python train.py --vocab_size=736 --norm_eps=1e-06 --lr_mult_up=1.27 --lr_head=0.011 --schedule="wsd" --max_seq_len=512 --train_tokens=1199000000
Each number is 200 + 30 x the weight over its row's rms, rounded and kept within 0 to 999. Layers, rows and columns count from 0. The size before them is the row's rms in percent of the matrix's.

# layer 8 MLP up, 704x256, rms 0.541, rows 305-323, columns 0-127
101,150,144,182,206,215,175,152,218,204,224,198,225,185,201,183,215,171,257,265,167,194,250,171,180,131,196,212,180,162,243,205,159,182,214,224,148,212,215,222,197,183,156,188,171,254,202,197,223,236,149,116,176,202,177,224,215,194,156,217,230,218,223,232,258,208,219,173,216,241,187,263,224,190,197,244,214,201,205,186,179,172,252,215,230,220,172,176,223,183,211,200,234,174,189,228,187,202,203,239,193,219,240,164,197,165,177,209,194,259,221,166,204,273,192,195,115,208,223,200,247,220,165,144,233,192,196,197,165
102,216,204,218,137,228,216,170,183,174,190,218,201,227,194,194,234,208,191,207,208,199,203,172,215,204,224,170,172,175,191,189,145,212,248,226,151,158,165,201,207,158,206,145,193,146,232,210,209,177,204,245,203,167,196,246,191,172,189,151,208,195,213,198,137,211,169,149,236,184,181,231,198,176,190,198,201,220,175,202,226,150,205,208,190,103,230,201,252,185,219,154,203,199,214,175,170,199,192,139,187,187,181,208,162,182,200,181,249,219,194,196,164,233,211,208,243,206,171,188,183,242,202,172,222,162,168,198,225
091,215,226,191,161,210,188,187,181,197,190,190,224,191,127,174,169,173,184,222,225,186,237,237,159,168,210,232,197,172,252,166,230,175,208,172,189,176,233,177,197,197,217,161,239,215,155,185,206,244,157,182,174,239,173,161,177,226,255,225,205,201,250,224,209,213,232,212,184,201,182,164,213,194,231,168,212,144,191,200,182,228,228,178,242,141,208,134,232,193,172,193,194,255,191,234,164,193,180,163,182,217,220,230,141,256,152,223,191,186,136,219,210,189,173,259,180,187,224,196,218,243,114,225,199,231,209,172,258
101,209,185,200,188,176,184,267,193,238,151,209,214,164,167,240,159,256,198,124,188,208,179,228,172,242,196,198,177,215,230,188,245,176,203,235,170,173,156,222,173,190,201,226,261,193,234,210,214,182,198,207,233,157,182,206,160,203,213,193,243,172,162,183,220,273,142,178,191,194,167,229,201,226,220,234,144,183,212,204,180,174,212,173,185,194,200,190,222,232,210,142,227,165,193,199,205,190,185,210,245,179,131,179,214,175,181,194,161,179,248,213,196,169,220,188,165,125,130,174,204,193,188,170,235,176,155,200,204
100,195,202,246,206,194,231,201,201,179,211,248,186,219,210,188,229,149,161,198,230,181,216,196,196,173,205,195,247,234,177,228,235,238,192,226,192,138,141,190,196,202,221,179,154,223,192,208,158,220,175,198,203,203,199,192,250,215,184,271,211,201,190,177,169,240,201,181,244,172,249,197,230,163,187,214,233,171,240,189,219,235,148,248,243,222,196,225,178,208,223,210,224,218,216,171,202,198,200,226,139,215,196,191,224,216,233,171,214,149,192,102,189,167,225,214,229,185,194,192,215,210,159,206,234,214,200,195,186
100,185,223,182,224,161,141,193,192,172,170,236,215,209,248,227,171,213,236,215,191,173,211,199,213,220,230,215,214,201,250,173,207,218,210,208,155,219,156,215,244,166,157,245,120,156,180,217,233,195,183,167,186,207,227,178,231,184,200,200,191,198,201,152,212,179,233,240,182,207,245,189,196,204,194,197,277,202,181,145,180,239,163,205,245,188,182,197,180,201,186,199,205,246,155,196,207,162,231,240,227,171,188,215,167,184,246,206,196,144,214,179,131,208,165,186,186,181,234,185,242,232,170,171,206,172,194,167,274
098,204,192,172,224,205,203,176,200,158,221,199,217,215,182,217,194,166,224,119,153,193,141,182,227,268,180,220,165,192,191,225,203,172,213,254,198,179,213,204,208,248,182,249,221,197,250,164,237,250,193,160,242,204,201,180,215,200,217,195,230,208,210,218,228,220,174,197,228,249,137,191,192,210,196,185,216,212,175,215,213,265,197,218,255,202,267,226,195,245,210,199,180,168,189,235,188,186,190,211,198,171,211,163,212,171,279,204,182,233,165,193,161,205,207,255,217,211,167,169,218,180,223,198,166,186,147,169,188
092,162,136,234,132,204,242,174,213,215,166,151,189,176,170,213,177,209,150,181,182,202,224,197,205,219,230,173,171,156,177,200,186,241,202,215,176,194,205,209,166,185,221,243,217,217,175,197,136,164,159,154,236,227,215,179,211,246,220,220,253,219,203,214,224,247,227,192,203,220,265,226,178,158,231,196,163,207,218,189,211,215,197,180,215,232,218,239,147,168,175,225,184,203,164,213,233,174,202,240,220,182,157,174,223,145,224,256,179,228,182,179,184,193,228,187,168,104,199,150,239,138,225,216,233,193,171,170,250
104,204,218,254,197,199,213,188,216,154,182,127,195,199,186,258,189,226,222,264,186,197,221,181,200,239,176,238,232,205,181,195,189,244,214,258,175,226,177,256,193,173,201,244,227,133,236,281,228,175,160,265,229,228,190,176,160,202,235,233,218,237,197,195,243,174,229,206,251,202,198,203,146,218,177,190,217,198,137,161,177,229,139,200,212,203,193,209,225,189,221,170,185,226,202,228,140,193,223,156,174,258,216,198,178,215,164,157,214,183,188,205,212,209,233,207,223,170,167,139,163,194,154,164,215,163,203,189,237
105,251,210,207,228,204,203,202,185,173,136,209,213,233,231,230,165,188,181,192,202,118,186,256,183,199,193,243,183,190,177,167,192,225,165,218,194,181,239,211,181,212,218,191,181,182,280,235,223,193,240,197,198,183,217,188,144,235,239,192,197,188,210,203,219,224,189,195,247,208,278,166,251,196,187,250,201,180,241,145,189,178,223,159,214,202,249,207,195,144,193,204,232,240,163,192,244,196,150,173,201,166,189,270,234,204,172,187,182,207,152,189,194,183,191,189,229,199,183,240,219,152,154,194,213,186,189,166,224
103,215,177,171,209,214,221,154,223,182,187,164,172,224,170,205,206,229,187,212,126,193,205,203,246,264,201,193,182,203,237,187,210,178,229,190,204,226,196,220,139,177,193,215,242,155,223,220,182,220,195,204,173,195,221,214,175,188,201,255,154,173,166,170,189,137,202,251,233,172,249,206,204,250,178,153,159,236,210,238,201,185,194,217,210,196,147,181,217,198,203,203,239,142,227,204,265,240,201,263,193,209,227,193,225,211,239,219,225,215,231,140,240,200,213,160,209,180,227,218,206,193,232,225,200,195,178,266,203
102,214,190,188,250,230,164,200,146,232,222,181,220,230,157,163,203,170,224,205,199,168,158,193,207,194,217,231,200,179,239,139,210,195,216,278,166,219,191,182,229,177,206,203,163,188,210,207,193,175,240,192,184,177,216,186,212,224,169,123,188,238,188,220,161,218,230,225,179,224,217,194,199,155,255,153,195,225,196,236,184,153,202,228,222,128,182,196,187,232,244,258,230,161,208,224,201,212,237,197,217,200,201,170,199,249,175,154,217,159,216,241,204,225,211,172,242,207,118,220,191,168,215,210,173,237,186,211,192
093,172,253,203,198,243,212,206,202,185,171,185,161,222,189,190,212,195,203,223,112,172,212,216,156,211,176,199,213,179,220,183,228,223,217,208,214,200,236,179,222,306,194,173,240,185,195,180,240,104,205,216,166,193,166,166,218,234,225,180,206,254,207,230,189,192,167,218,219,217,212,198,203,199,213,200,173,170,203,175,166,210,238,189,193,162,205,194,199,193,146,241,178,229,230,239,182,194,196,196,229,198,86,191,174,173,206,177,207,137,245,240,262,203,211,238,223,270,192,139,193,223,230,263,211,198,139,166,207
100,222,220,197,181,253,203,201,197,210,168,188,192,196,209,183,146,203,160,194,207,226,201,213,172,229,220,206,244,228,197,164,184,180,208,142,199,142,171,197,143,218,206,225,195,196,171,240,242,172,220,225,185,228,247,211,142,211,234,212,167,221,229,227,199,211,244,202,194,116,190,168,237,236,174,209,128,199,182,166,159,193,208,215,196,238,207,182,201,201,209,155,223,224,186,206,192,202,154,201,229,158,164,171,200,190,241,145,204,277,198,195,232,245,180,210,236,223,191,239,209,211,188,180,196,176,194,179,135
100,186,211,222,186,171,180,212,152,137,170,232,171,233,186,215,184,240,215,180,193,198,146,204,234,201,172,154,179,183,167,178,148,150,132,217,202,195,208,194,185,197,165,158,269,191,181,172,192,198,214,182,209,151,213,164,151,195,215,211,216,220,203,241,204,265,207,180,179,195,187,153,193,220,168,231,181,212,237,214,170,183,209,184,200,241,170,244,160,202,213,208,219,185,223,183,211,231,212,178,273,214,210,202,146,229,218,182,152,232,177,210,251,177,225,185,226,199,189,235,264,224,208,172,173,189,216,142,215
103,164,175,222,207,228,200,169,223,194,186,182,205,257,248,208,208,217,216,237,212,203,168,235,257,229,286,236,166,235,218,210,200,275,207,196,169,203,243,151,169,214,191,226,183,178,250,232,181,216,164,242,209,225,254,233,184,227,232,121,218,191,164,148,203,168,174,153,152,173,216,294,232,192,248,178,180,210,221,187,179,253,189,206,201,189,208,188,189,160,156,199,216,227,178,161,226,204,197,202,200,196,174,194,212,148,179,173,215,178,170,160,198,220,171,215,214,229,229,218,210,161,187,252,212,226,169,202,193
104,149,143,185,181,218,189,191,187,209,210,221,161,167,261,247,255,245,216,220,187,170,219,212,185,211,173,236,215,206,194,201,184,223,234,124,212,189,165,172,233,148,149,183,212,218,149,273,214,213,255,208,143,204,164,226,206,182,203,234,220,207,191,140,177,142,177,225,197,242,192,184,206,188,192,237,167,207,227,187,215,246,152,223,221,212,195,203,211,182,153,203,190,175,224,196,254,182,207,238,196,199,196,232,208,199,238,190,214,193,149,208,211,188,167,173,211,169,206,207,188,229,184,210,219,187,197,195,167
105,215,202,165,192,195,119,232,196,194,190,224,201,166,209,198,211,239,195,149,207,192,197,232,172,221,201,149,158,178,174,179,206,196,163,230,182,229,194,179,242,247,208,200,157,207,216,196,194,191,189,196,193,257,219,226,147,165,202,175,166,263,181,177,218,205,233,232,165,189,197,247,254,257,200,202,235,200,265,199,193,171,209,194,203,220,172,227,212,263,217,199,220,218,207,202,150,217,212,141,262,230,250,238,223,235,172,233,180,163,174,194,215,152,185,174,224,195,184,203,156,190,191,171,182,180,209,195,182
100,250,154,222,186,208,180,220,212,242,206,194,141,270,177,167,203,174,199,238,150,156,168,198,214,203,209,217,255,184,191,183,182,226,213,257,157,227,186,203,201,179,212,217,232,256,165,200,188,193,266,187,185,221,192,229,203,149,238,231,229,235,166,207,163,181,201,201,220,275,230,226,184,200,153,146,191,153,243,175,187,196,182,244,220,207,225,126,196,170,220,227,223,177,186,185,197,185,193,207,213,204,215,176,237,236,195,187,254,189,224,213,253,203,206,122,243,227,168,172,245,221,215,246,152,229,244,195,198
# layer 8 MLP down (transposed), 704x256, rms 0.4, rows 305-322, columns 0-127
103,151,243,191,193,231,187,258,269,243,162,163,232,217,237,162,151,228,209,204,188,184,236,139,215,192,157,196,240,203,188,195,194,180,205,162,222,188,252,180,214,178,159,217,248,227,189,164,172,176,209,193,239,236,219,271,203,169,220,208,191,225,251,162,233,213,216,196,188,231,207,169,191,123,195,206,226,196,264,233,180,194,186,179,213,181,212,250,219,181,171,161,221,197,212,172,254,183,240,212,197,201,197,204,215,222,252,199,221,187,192,215,214,242,186,232,217,234,147,170,171,202,161,209,190,241,186,184,285
100,198,226,211,184,172,249,232,174,157,224,214,241,163,211,183,180,204,199,161,227,190,279,178,216,240,232,218,166,228,184,209,219,203,183,160,254,175,205,231,140,207,208,161,194,207,230,208,184,189,255,227,226,250,181,196,148,169,223,253,137,188,209,183,217,200,170,174,218,184,253,147,176,258,199,196,170,236,223,186,193,161,209,232,213,182,160,287,152,196,174,155,164,182,228,213,222,215,194,245,228,224,207,217,226,181,199,220,240,262,177,186,176,207,232,263,209,220,181,176,164,194,219,200,215,231,191,213,218
095,140,210,231,226,206,208,191,236,169,208,197,197,201,205,260,194,242,231,204,189,194,235,197,195,216,224,193,214,245,181,236,248,186,210,262,204,182,177,213,184,191,196,219,225,187,195,170,220,192,172,136,169,206,183,214,223,206,181,192,235,188,188,209,195,192,188,220,185,229,221,223,190,184,165,195,194,185,189,163,160,246,206,218,240,180,223,187,236,172,149,229,173,167,231,212,267,183,155,223,226,220,130,182,199,259,171,227,186,204,202,173,242,199,124,194,189,199,204,206,206,199,210,216,214,207,201,169,195
104,199,220,159,184,183,187,247,194,217,238,177,172,167,231,251,252,178,175,181,197,261,154,180,170,218,212,241,216,228,211,242,265,227,177,133,213,176,191,191,192,204,197,275,219,198,263,160,179,163,226,239,223,206,207,243,164,219,250,188,172,217,190,212,153,236,200,227,192,211,168,234,220,175,184,179,241,145,208,189,178,167,153,174,191,223,185,179,227,190,211,212,219,161,181,227,203,218,174,148,241,196,198,239,212,170,152,214,151,198,227,214,192,196,240,182,186,139,131,212,205,206,157,201,175,194,198,156,218
097,221,191,165,209,170,239,262,199,179,182,173,213,178,221,212,148,157,184,265,181,199,213,203,212,185,213,167,170,165,171,193,153,215,164,240,191,172,193,165,208,226,237,178,180,172,227,171,216,176,226,186,216,216,197,234,205,231,208,191,208,209,229,226,218,172,124,199,238,222,201,157,191,225,222,191,181,142,162,164,231,195,205,191,182,191,199,199,194,198,201,229,229,212,218,172,237,248,254,172,195,218,139,198,159,190,212,197,177,248,218,271,213,250,217,222,233,194,196,178,162,227,185,229,230,254,182,170,170
096,222,156,213,157,145,200,234,250,226,218,229,207,159,225,186,145,213,205,212,214,139,166,242,162,245,261,214,186,196,231,162,235,213,229,197,245,168,191,224,204,177,223,189,190,177,237,179,195,221,243,165,211,228,230,107,195,237,181,215,200,208,211,215,233,249,190,185,205,139,177,210,186,163,208,208,198,247,178,170,198,204,188,233,229,177,185,149,195,180,153,233,264,193,200,187,167,242,179,194,236,262,256,208,202,163,216,231,189,224,181,196,199,134,225,196,218,230,197,230,238,189,167,201,222,228,170,236,226
098,225,196,207,215,233,210,218,191,179,196,219,227,122,210,219,228,215,166,178,162,197,203,215,228,184,231,201,223,209,195,228,232,239,214,185,216,134,142,176,172,217,187,152,223,166,237,252,201,202,210,199,184,232,201,201,214,217,239,166,234,205,159,187,181,183,175,168,249,194,189,162,232,165,208,245,187,229,179,239,208,151,226,225,265,189,237,209,192,286,211,210,220,153,236,206,215,169,271,207,261,166,252,223,273,256,235,227,199,253,208,197,195,201,180,259,170,191,256,210,258,179,246,162,191,220,184,218,269
093,148,136,171,188,196,217,144,182,227,213,191,187,211,236,208,217,205,180,222,215,192,215,181,208,204,186,224,206,166,193,195,213,195,224,160,169,196,183,199,163,141,276,148,232,186,153,178,178,203,164,153,190,243,187,188,204,141,200,186,169,243,212,230,215,171,244,215,191,176,196,207,213,227,220,148,234,142,207,171,221,211,215,187,169,163,229,206,211,196,248,183,207,178,262,212,151,186,134,206,187,148,207,177,178,194,208,220,182,190,184,182,191,186,185,196,175,159,250,153,249,164,266,229,188,148,190,213,203
106,175,193,204,261,209,211,230,212,194,205,98,167,198,129,247,205,203,217,222,174,152,223,202,186,156,178,217,243,149,170,156,177,217,215,177,185,198,156,145,136,252,221,176,187,155,183,164,191,180,182,242,174,175,204,152,197,198,196,187,218,196,155,209,178,173,154,232,181,194,198,174,204,200,168,194,190,204,196,190,272,170,177,211,191,167,191,221,233,221,222,150,160,251,182,197,205,170,258,227,224,184,207,241,190,196,181,155,176,217,165,191,186,161,217,230,189,225,177,213,161,190,200,168,271,269,176,190,174
105,208,191,225,166,242,202,194,157,182,186,176,199,167,216,231,199,182,192,192,158,252,224,209,226,190,157,194,203,201,198,219,184,178,173,167,244,205,204,200,212,240,178,179,226,238,205,206,219,164,211,203,162,187,231,240,198,244,230,167,217,228,142,177,205,188,183,237,216,140,188,186,177,187,203,176,175,247,154,181,219,148,199,190,126,209,200,224,164,206,249,183,177,160,238,179,213,216,175,199,163,224,171,201,246,223,228,223,145,225,217,248,199,203,185,213,214,194,195,156,215,166,193,163,176,249,213,178,160
103,223,209,173,239,203,147,166,174,245,217,211,167,224,232,222,256,224,207,182,176,200,152,190,179,206,230,171,216,216,154,192,191,224,183,207,162,185,170,229,147,231,170,151,199,185,156,209,209,215,171,193,181,256,175,152,175,230,189,242,215,248,208,220,225,163,170,160,189,173,203,220,189,187,225,213,184,171,220,137,187,152,204,176,207,198,185,222,252,240,244,210,166,191,203,207,219,219,185,158,208,194,176,218,230,156,209,152,213,194,163,158,193,175,175,234,137,167,161,178,245,224,224,169,164,221,167,199,248
095,152,192,213,252,176,206,226,252,191,243,196,204,177,221,205,193,179,201,219,171,196,168,206,207,174,202,177,148,227,166,193,231,164,202,167,197,199,195,169,219,206,201,183,241,221,243,185,213,194,183,176,184,237,203,237,189,178,201,167,172,195,212,219,231,179,209,148,199,199,196,185,125,257,174,237,236,151,217,208,197,185,220,197,215,194,247,201,211,209,186,155,186,190,219,138,222,151,248,224,195,216,207,145,157,189,182,184,252,187,126,215,215,200,257,222,143,206,218,206,234,175,253,201,189,171,170,191,177
088,172,218,202,230,226,191,189,213,233,134,239,211,240,210,184,191,138,199,124,207,182,200,153,221,187,236,205,150,196,265,165,190,194,188,149,148,196,217,207,239,205,181,186,192,193,128,205,246,195,254,236,215,137,184,225,233,134,213,165,212,178,193,202,227,207,217,211,151,252,277,218,230,181,231,191,188,161,192,172,198,129,205,207,203,219,190,212,216,200,171,208,216,170,185,220,178,186,211,189,231,258,203,180,183,171,209,150,206,220,220,168,145,143,194,194,232,244,162,165,173,243,163,147,207,140,192,204,264
102,191,205,188,197,210,187,224,198,155,157,190,192,161,187,197,246,225,201,223,165,175,185,257,233,199,191,214,229,176,161,188,193,183,249,176,201,247,226,219,197,206,223,204,165,252,227,174,199,183,191,174,172,200,182,181,234,153,245,178,256,202,202,184,184,191,201,217,212,167,185,235,157,242,240,195,236,169,164,198,233,186,223,221,191,190,202,213,167,156,172,193,136,239,201,263,206,208,209,191,203,191,228,196,204,241,215,190,206,180,215,170,249,197,222,139,242,251,233,224,217,258,161,199,190,234,149,228,174
101,154,180,236,249,197,168,217,210,228,154,189,211,188,157,181,203,253,173,192,227,193,162,202,234,242,223,239,200,208,169,139,220,149,210,201,134,208,194,214,189,165,213,275,236,204,193,213,199,209,206,237,182,245,207,228,233,194,166,233,288,220,205,163,208,240,200,164,234,177,201,197,203,190,238,238,209,204,168,199,159,189,184,183,214,184,195,245,166,232,239,257,209,234,173,227,205,164,176,156,183,203,233,190,158,215,182,258,194,203,181,239,207,175,200,169,152,203,203,172,254,184,236,226,205,204,172,207,200
102,224,188,241,185,183,177,199,173,214,205,220,233,203,198,183,178,286,184,198,216,181,222,228,230,199,206,247,175,191,180,181,213,204,199,194,234,234,209,177,196,170,236,243,235,170,249,183,226,225,196,204,172,214,226,187,153,158,187,191,227,160,193,162,176,185,194,212,208,175,186,214,204,184,204,215,165,170,191,161,222,219,276,168,229,158,212,210,135,259,242,203,171,213,171,177,201,236,262,169,244,208,209,231,203,190,214,236,213,238,212,169,229,237,242,197,248,147,231,223,186,186,180,253,257,208,239,200,145
109,165,170,173,180,152,239,257,143,158,151,185,176,236,211,182,245,220,208,193,128,217,233,206,197,221,182,209,185,195,200,178,198,198,166,237,264,171,231,193,254,165,191,228,192,182,185,168,172,135,242,191,134,211,152,173,181,181,230,168,215,216,280,157,203,235,173,169,173,227,178,186,202,176,201,234,238,191,220,228,171,184,182,209,193,177,182,190,239,191,187,220,198,227,160,184,196,210,200,177,245,163,215,145,216,206,205,178,197,206,161,206,233,198,190,196,197,197,207,187,242,221,145,193,155,245,216,180,161
102,181,215,191,231,180,233,228,184,212,175,247,206,205,201,193,154,204,175,259,226,212,173,195,171,186,170,182,262,161,210,215,156,197,228,228,175,207,165,281,176,182,196,180,209,180,116,254,270,223,222,154,221,195,251,197,241,170,238,190,202,185,170,207,196,210,184,142,152,230,173,203,217,205,174,187,158,195,219,254,206,239,202,263,199,215,242,180,260,170,216,235,181,240,215,216,156,224,233,247,177,244,283,192,219,145,202,224,167,182,228,227,189,233,200,168,216,195,178,155,229,166,215,187,151,180,167,230,159
# layer 8 MLP gate, 704x256, rms 0.503, rows 306-323, columns 0-127
108,213,225,162,166,231,225,229,211,188,191,237,214,237,246,181,198,165,228,187,174,217,215,253,228,187,189,197,137,246,220,230,212,193,239,226,174,200,149,219,190,220,242,198,196,206,180,199,233,195,224,215,179,234,227,228,176,177,210,245,172,156,215,178,205,242,188,202,167,212,198,210,183,182,207,151,213,216,195,204,169,215,213,185,230,216,138,185,219,174,185,174,225,156,220,191,214,180,176,220,222,176,157,228,214,156,185,192,230,194,226,223,172,179,253,197,141,244,148,196,206,190,262,231,242,245,253,209,183
099,128,136,211,165,184,195,164,191,166,208,175,199,221,203,202,233,236,202,198,209,190,204,202,145,236,218,221,210,131,182,235,183,190,154,173,191,176,225,204,244,228,237,190,194,153,218,203,179,219,226,148,166,250,184,273,153,199,249,177,233,174,199,163,218,254,225,216,206,186,195,234,240,245,241,166,208,236,155,191,198,205,177,227,142,175,197,202,168,168,219,231,247,234,186,208,178,189,196,197,188,144,236,201,175,172,153,184,207,163,172,248,201,183,231,221,212,173,197,217,184,204,162,209,210,227,209,152,208
096,174,219,200,210,210,203,191,243,173,193,184,233,212,163,198,215,230,141,199,171,257,203,196,207,202,234,212,168,238,236,246,210,220,176,214,190,174,212,202,238,255,183,183,139,204,182,189,195,196,219,230,175,194,197,186,162,204,198,138,196,180,187,220,190,192,183,200,185,142,240,258,246,168,249,236,206,228,191,154,254,236,191,221,194,247,167,264,167,214,194,212,187,241,186,217,229,245,175,186,170,145,191,247,158,228,196,230,154,229,217,220,225,292,189,186,179,230,173,206,223,118,207,209,216,186,202,200,195
100,176,234,192,217,189,156,204,237,171,209,197,174,202,166,237,177,198,170,158,237,181,189,178,125,217,194,258,181,178,156,214,166,219,237,192,221,199,196,196,158,193,197,208,241,124,177,243,190,208,173,198,225,238,182,172,218,246,155,206,176,216,243,163,194,212,195,203,185,126,204,145,174,179,210,172,236,209,199,197,186,216,210,239,164,179,188,192,176,192,119,179,205,206,193,234,152,205,207,167,219,191,197,186,151,257,218,193,198,175,207,186,228,250,211,227,173,254,242,216,207,227,192,202,178,194,216,219,147
089,159,189,178,196,174,211,216,237,244,237,181,217,223,216,277,183,208,240,174,263,169,179,169,196,205,249,257,204,195,187,240,171,190,169,202,173,225,242,208,192,186,234,203,233,177,207,151,179,162,217,210,272,248,231,200,221,161,285,209,222,225,235,195,206,258,160,195,218,185,174,229,234,201,215,168,203,202,159,209,185,173,180,202,206,185,186,235,228,221,245,190,240,174,152,195,245,180,200,191,235,157,153,214,200,134,219,187,182,202,249,198,158,209,182,199,200,150,252,195,224,170,199,168,199,240,177,211,204
100,267,181,201,187,215,218,203,234,199,209,173,223,201,215,219,177,160,158,167,160,181,185,212,206,184,200,274,191,194,222,185,144,205,216,245,203,264,133,169,189,262,165,217,181,238,204,205,226,263,204,243,238,226,177,181,182,207,208,207,207,264,180,257,176,204,227,218,182,212,219,208,231,232,163,159,207,273,251,160,146,193,258,187,181,230,185,215,233,312,186,190,216,176,218,219,181,231,161,213,163,174,186,252,223,252,215,170,165,268,195,197,200,155,212,199,233,134,235,231,192,213,201,214,142,190,216,161,185
096,199,162,176,174,181,260,176,158,201,160,175,160,185,219,187,205,166,227,183,182,157,215,176,178,174,185,179,169,172,173,171,190,177,214,183,189,160,200,197,213,179,208,228,228,177,212,161,174,223,197,174,188,176,166,203,152,183,250,191,205,235,217,179,212,216,207,176,203,215,234,236,183,190,257,182,195,129,172,225,277,237,225,211,195,147,205,265,147,211,233,186,187,147,214,166,165,206,168,148,262,220,169,168,217,190,179,204,198,201,174,227,173,203,234,183,210,162,144,128,232,196,226,249,197,196,187,156,201
105,221,171,158,197,202,222,232,180,242,125,202,202,213,195,233,104,206,214,213,231,201,189,176,187,169,196,251,184,220,193,225,245,184,274,186,189,231,221,157,195,220,229,188,216,234,222,187,254,199,233,237,180,234,199,192,219,193,178,229,206,230,215,229,221,156,177,178,187,236,194,192,191,201,171,153,225,223,195,214,198,216,254,188,146,175,236,199,198,222,178,233,165,261,197,241,174,214,207,222,170,219,146,211,180,192,219,195,210,165,162,195,133,201,154,154,207,159,153,148,214,190,154,193,202,181,224,218,161
099,198,225,174,206,223,219,248,245,181,145,221,252,201,272,202,227,223,173,127,203,231,214,186,256,180,175,234,191,206,213,241,216,163,191,213,226,197,221,225,197,182,149,183,238,167,213,202,214,236,208,217,219,255,237,199,236,230,175,150,214,217,136,264,169,178,211,227,184,180,178,137,178,195,131,214,160,236,166,168,192,199,189,186,152,154,159,237,210,237,155,201,183,177,188,209,202,228,222,232,241,212,189,223,238,234,228,189,113,225,205,249,198,183,201,225,208,223,194,159,158,194,169,219,172,155,213,228,190
103,214,179,198,222,225,195,198,182,200,275,143,249,181,200,180,200,204,200,165,117,147,232,183,148,176,244,194,209,185,231,233,190,203,152,193,142,209,190,211,219,202,188,256,188,181,217,251,188,179,169,235,212,215,223,176,185,183,283,199,189,166,175,152,185,177,228,203,214,189,220,200,192,196,217,193,181,191,242,196,163,209,252,254,228,229,159,222,178,232,197,217,221,186,247,228,234,197,247,154,153,231,231,215,254,183,209,219,230,187,234,189,257,161,211,202,276,296,145,177,219,199,172,190,188,188,177,216,178
096,205,217,215,206,220,251,199,177,170,195,163,186,175,178,160,149,196,225,194,165,194,179,142,230,165,255,129,192,163,218,226,167,182,185,148,238,262,223,190,229,194,215,206,197,188,250,168,184,166,179,208,211,227,231,178,225,182,211,184,186,240,151,187,206,166,156,201,233,210,194,224,201,262,205,204,181,214,166,187,210,189,153,205,188,237,186,182,212,287,163,231,204,216,184,208,232,218,155,132,164,198,175,204,195,188,171,204,222,201,182,203,196,197,172,221,205,212,213,188,222,190,193,166,205,200,230,208,215
093,228,188,195,180,205,168,244,161,182,228,196,205,131,204,199,204,222,220,223,231,173,203,181,217,180,245,236,204,208,207,240,220,193,229,194,188,171,254,253,197,181,212,191,184,185,172,190,171,226,158,223,184,250,191,201,206,227,209,189,217,156,237,181,227,246,189,169,227,201,171,175,253,173,226,243,195,247,225,219,187,161,202,245,219,201,221,184,178,208,183,224,239,167,238,224,232,185,192,246,217,147,164,197,129,200,171,201,187,233,192,196,176,195,177,236,177,179,225,226,232,202,195,165,232,270,188,197,163
096,201,219,131,217,181,230,173,163,189,237,190,200,158,138,182,214,238,180,233,217,231,237,219,240,192,221,208,189,194,232,191,169,244,263,184,215,235,163,224,178,189,209,277,216,181,201,118,217,177,193,174,174,172,179,196,238,245,182,216,218,228,244,172,150,214,232,197,177,152,223,220,219,206,182,216,196,234,229,195,209,186,171,207,158,193,188,167,165,177,192,212,210,234,128,191,184,175,284,211,164,219,209,212,213,196,200,174,220,180,251,185,234,149,189,198,181,176,260,168,209,178,222,216,227,223,153,203,256
102,176,213,215,170,197,216,202,160,207,156,253,219,200,205,207,194,214,173,180,222,188,168,216,223,190,201,190,138,163,173,162,146,151,162,145,175,160,216,219,134,207,219,223,209,176,196,225,210,227,179,218,197,237,230,216,254,200,196,187,186,224,249,216,220,210,185,191,163,251,217,161,213,212,173,218,244,164,192,166,192,148,188,208,201,220,221,153,193,200,174,232,195,206,197,230,146,224,191,261,208,204,180,185,223,249,129,174,186,256,197,198,241,190,199,172,205,142,212,208,180,209,222,207,202,204,174,204,237
103,200,265,178,316,228,164,209,246,208,165,184,204,201,171,126,200,202,219,179,219,164,256,196,214,188,247,205,199,219,213,157,241,229,215,215,180,208,193,238,200,216,231,193,252,176,262,231,167,224,187,186,206,230,198,221,214,255,183,139,163,169,214,234,175,218,201,182,184,138,194,186,229,223,265,218,195,212,190,148,220,237,210,235,251,195,190,217,218,187,216,142,173,163,195,193,156,183,224,166,236,161,238,230,170,232,201,154,207,239,205,210,245,238,257,241,183,194,169,187,182,197,180,271,212,173,203,275,217
099,227,192,135,179,217,159,206,214,246,222,226,215,200,268,188,224,242,258,198,183,179,206,205,206,179,171,193,188,193,253,153,210,220,206,211,172,177,164,202,177,140,200,258,191,194,246,141,234,169,232,198,209,256,170,235,210,182,204,207,139,215,219,227,206,197,196,200,184,220,173,192,123,174,224,245,197,148,195,201,160,186,208,239,233,216,174,183,224,220,247,171,178,215,237,257,167,198,177,211,200,226,220,185,197,246,150,211,184,167,251,204,215,216,232,140,223,178,242,156,181,184,144,190,184,192,182,192,195
100,244,165,167,190,207,179,250,186,211,180,206,227,210,217,143,259,241,180,215,177,172,203,224,296,191,166,198,214,179,205,213,198,210,193,195,205,201,259,173,230,162,207,243,185,173,175,193,217,164,218,182,191,186,209,164,216,139,180,198,214,222,186,184,210,196,212,207,185,217,154,243,215,226,233,221,245,277,166,234,337,174,189,212,211,162,139,208,188,196,225,207,225,212,164,221,186,144,160,212,191,221,198,257,231,189,166,202,201,231,202,196,227,212,243,184,209,192,250,205,160,187,182,199,261,193,159,272,218
102,188,209,208,214,170,209,210,203,240,120,193,218,195,184,226,179,195,208,193,237,237,206,186,207,182,216,228,229,225,210,210,227,247,200,182,221,200,231,206,163,170,230,162,225,163,239,189,221,130,190,242,205,153,179,200,245,207,171,188,201,169,172,198,212,236,196,178,167,212,210,191,210,208,175,217,239,229,213,177,193,213,186,220,189,171,131,199,191,249,172,260,234,214,231,263,225,184,181,152,189,200,172,252,227,243,195,214,189,265,175,203,230,169,187,220,196,216,201,270,166,229,264,201,193,181,200,160,190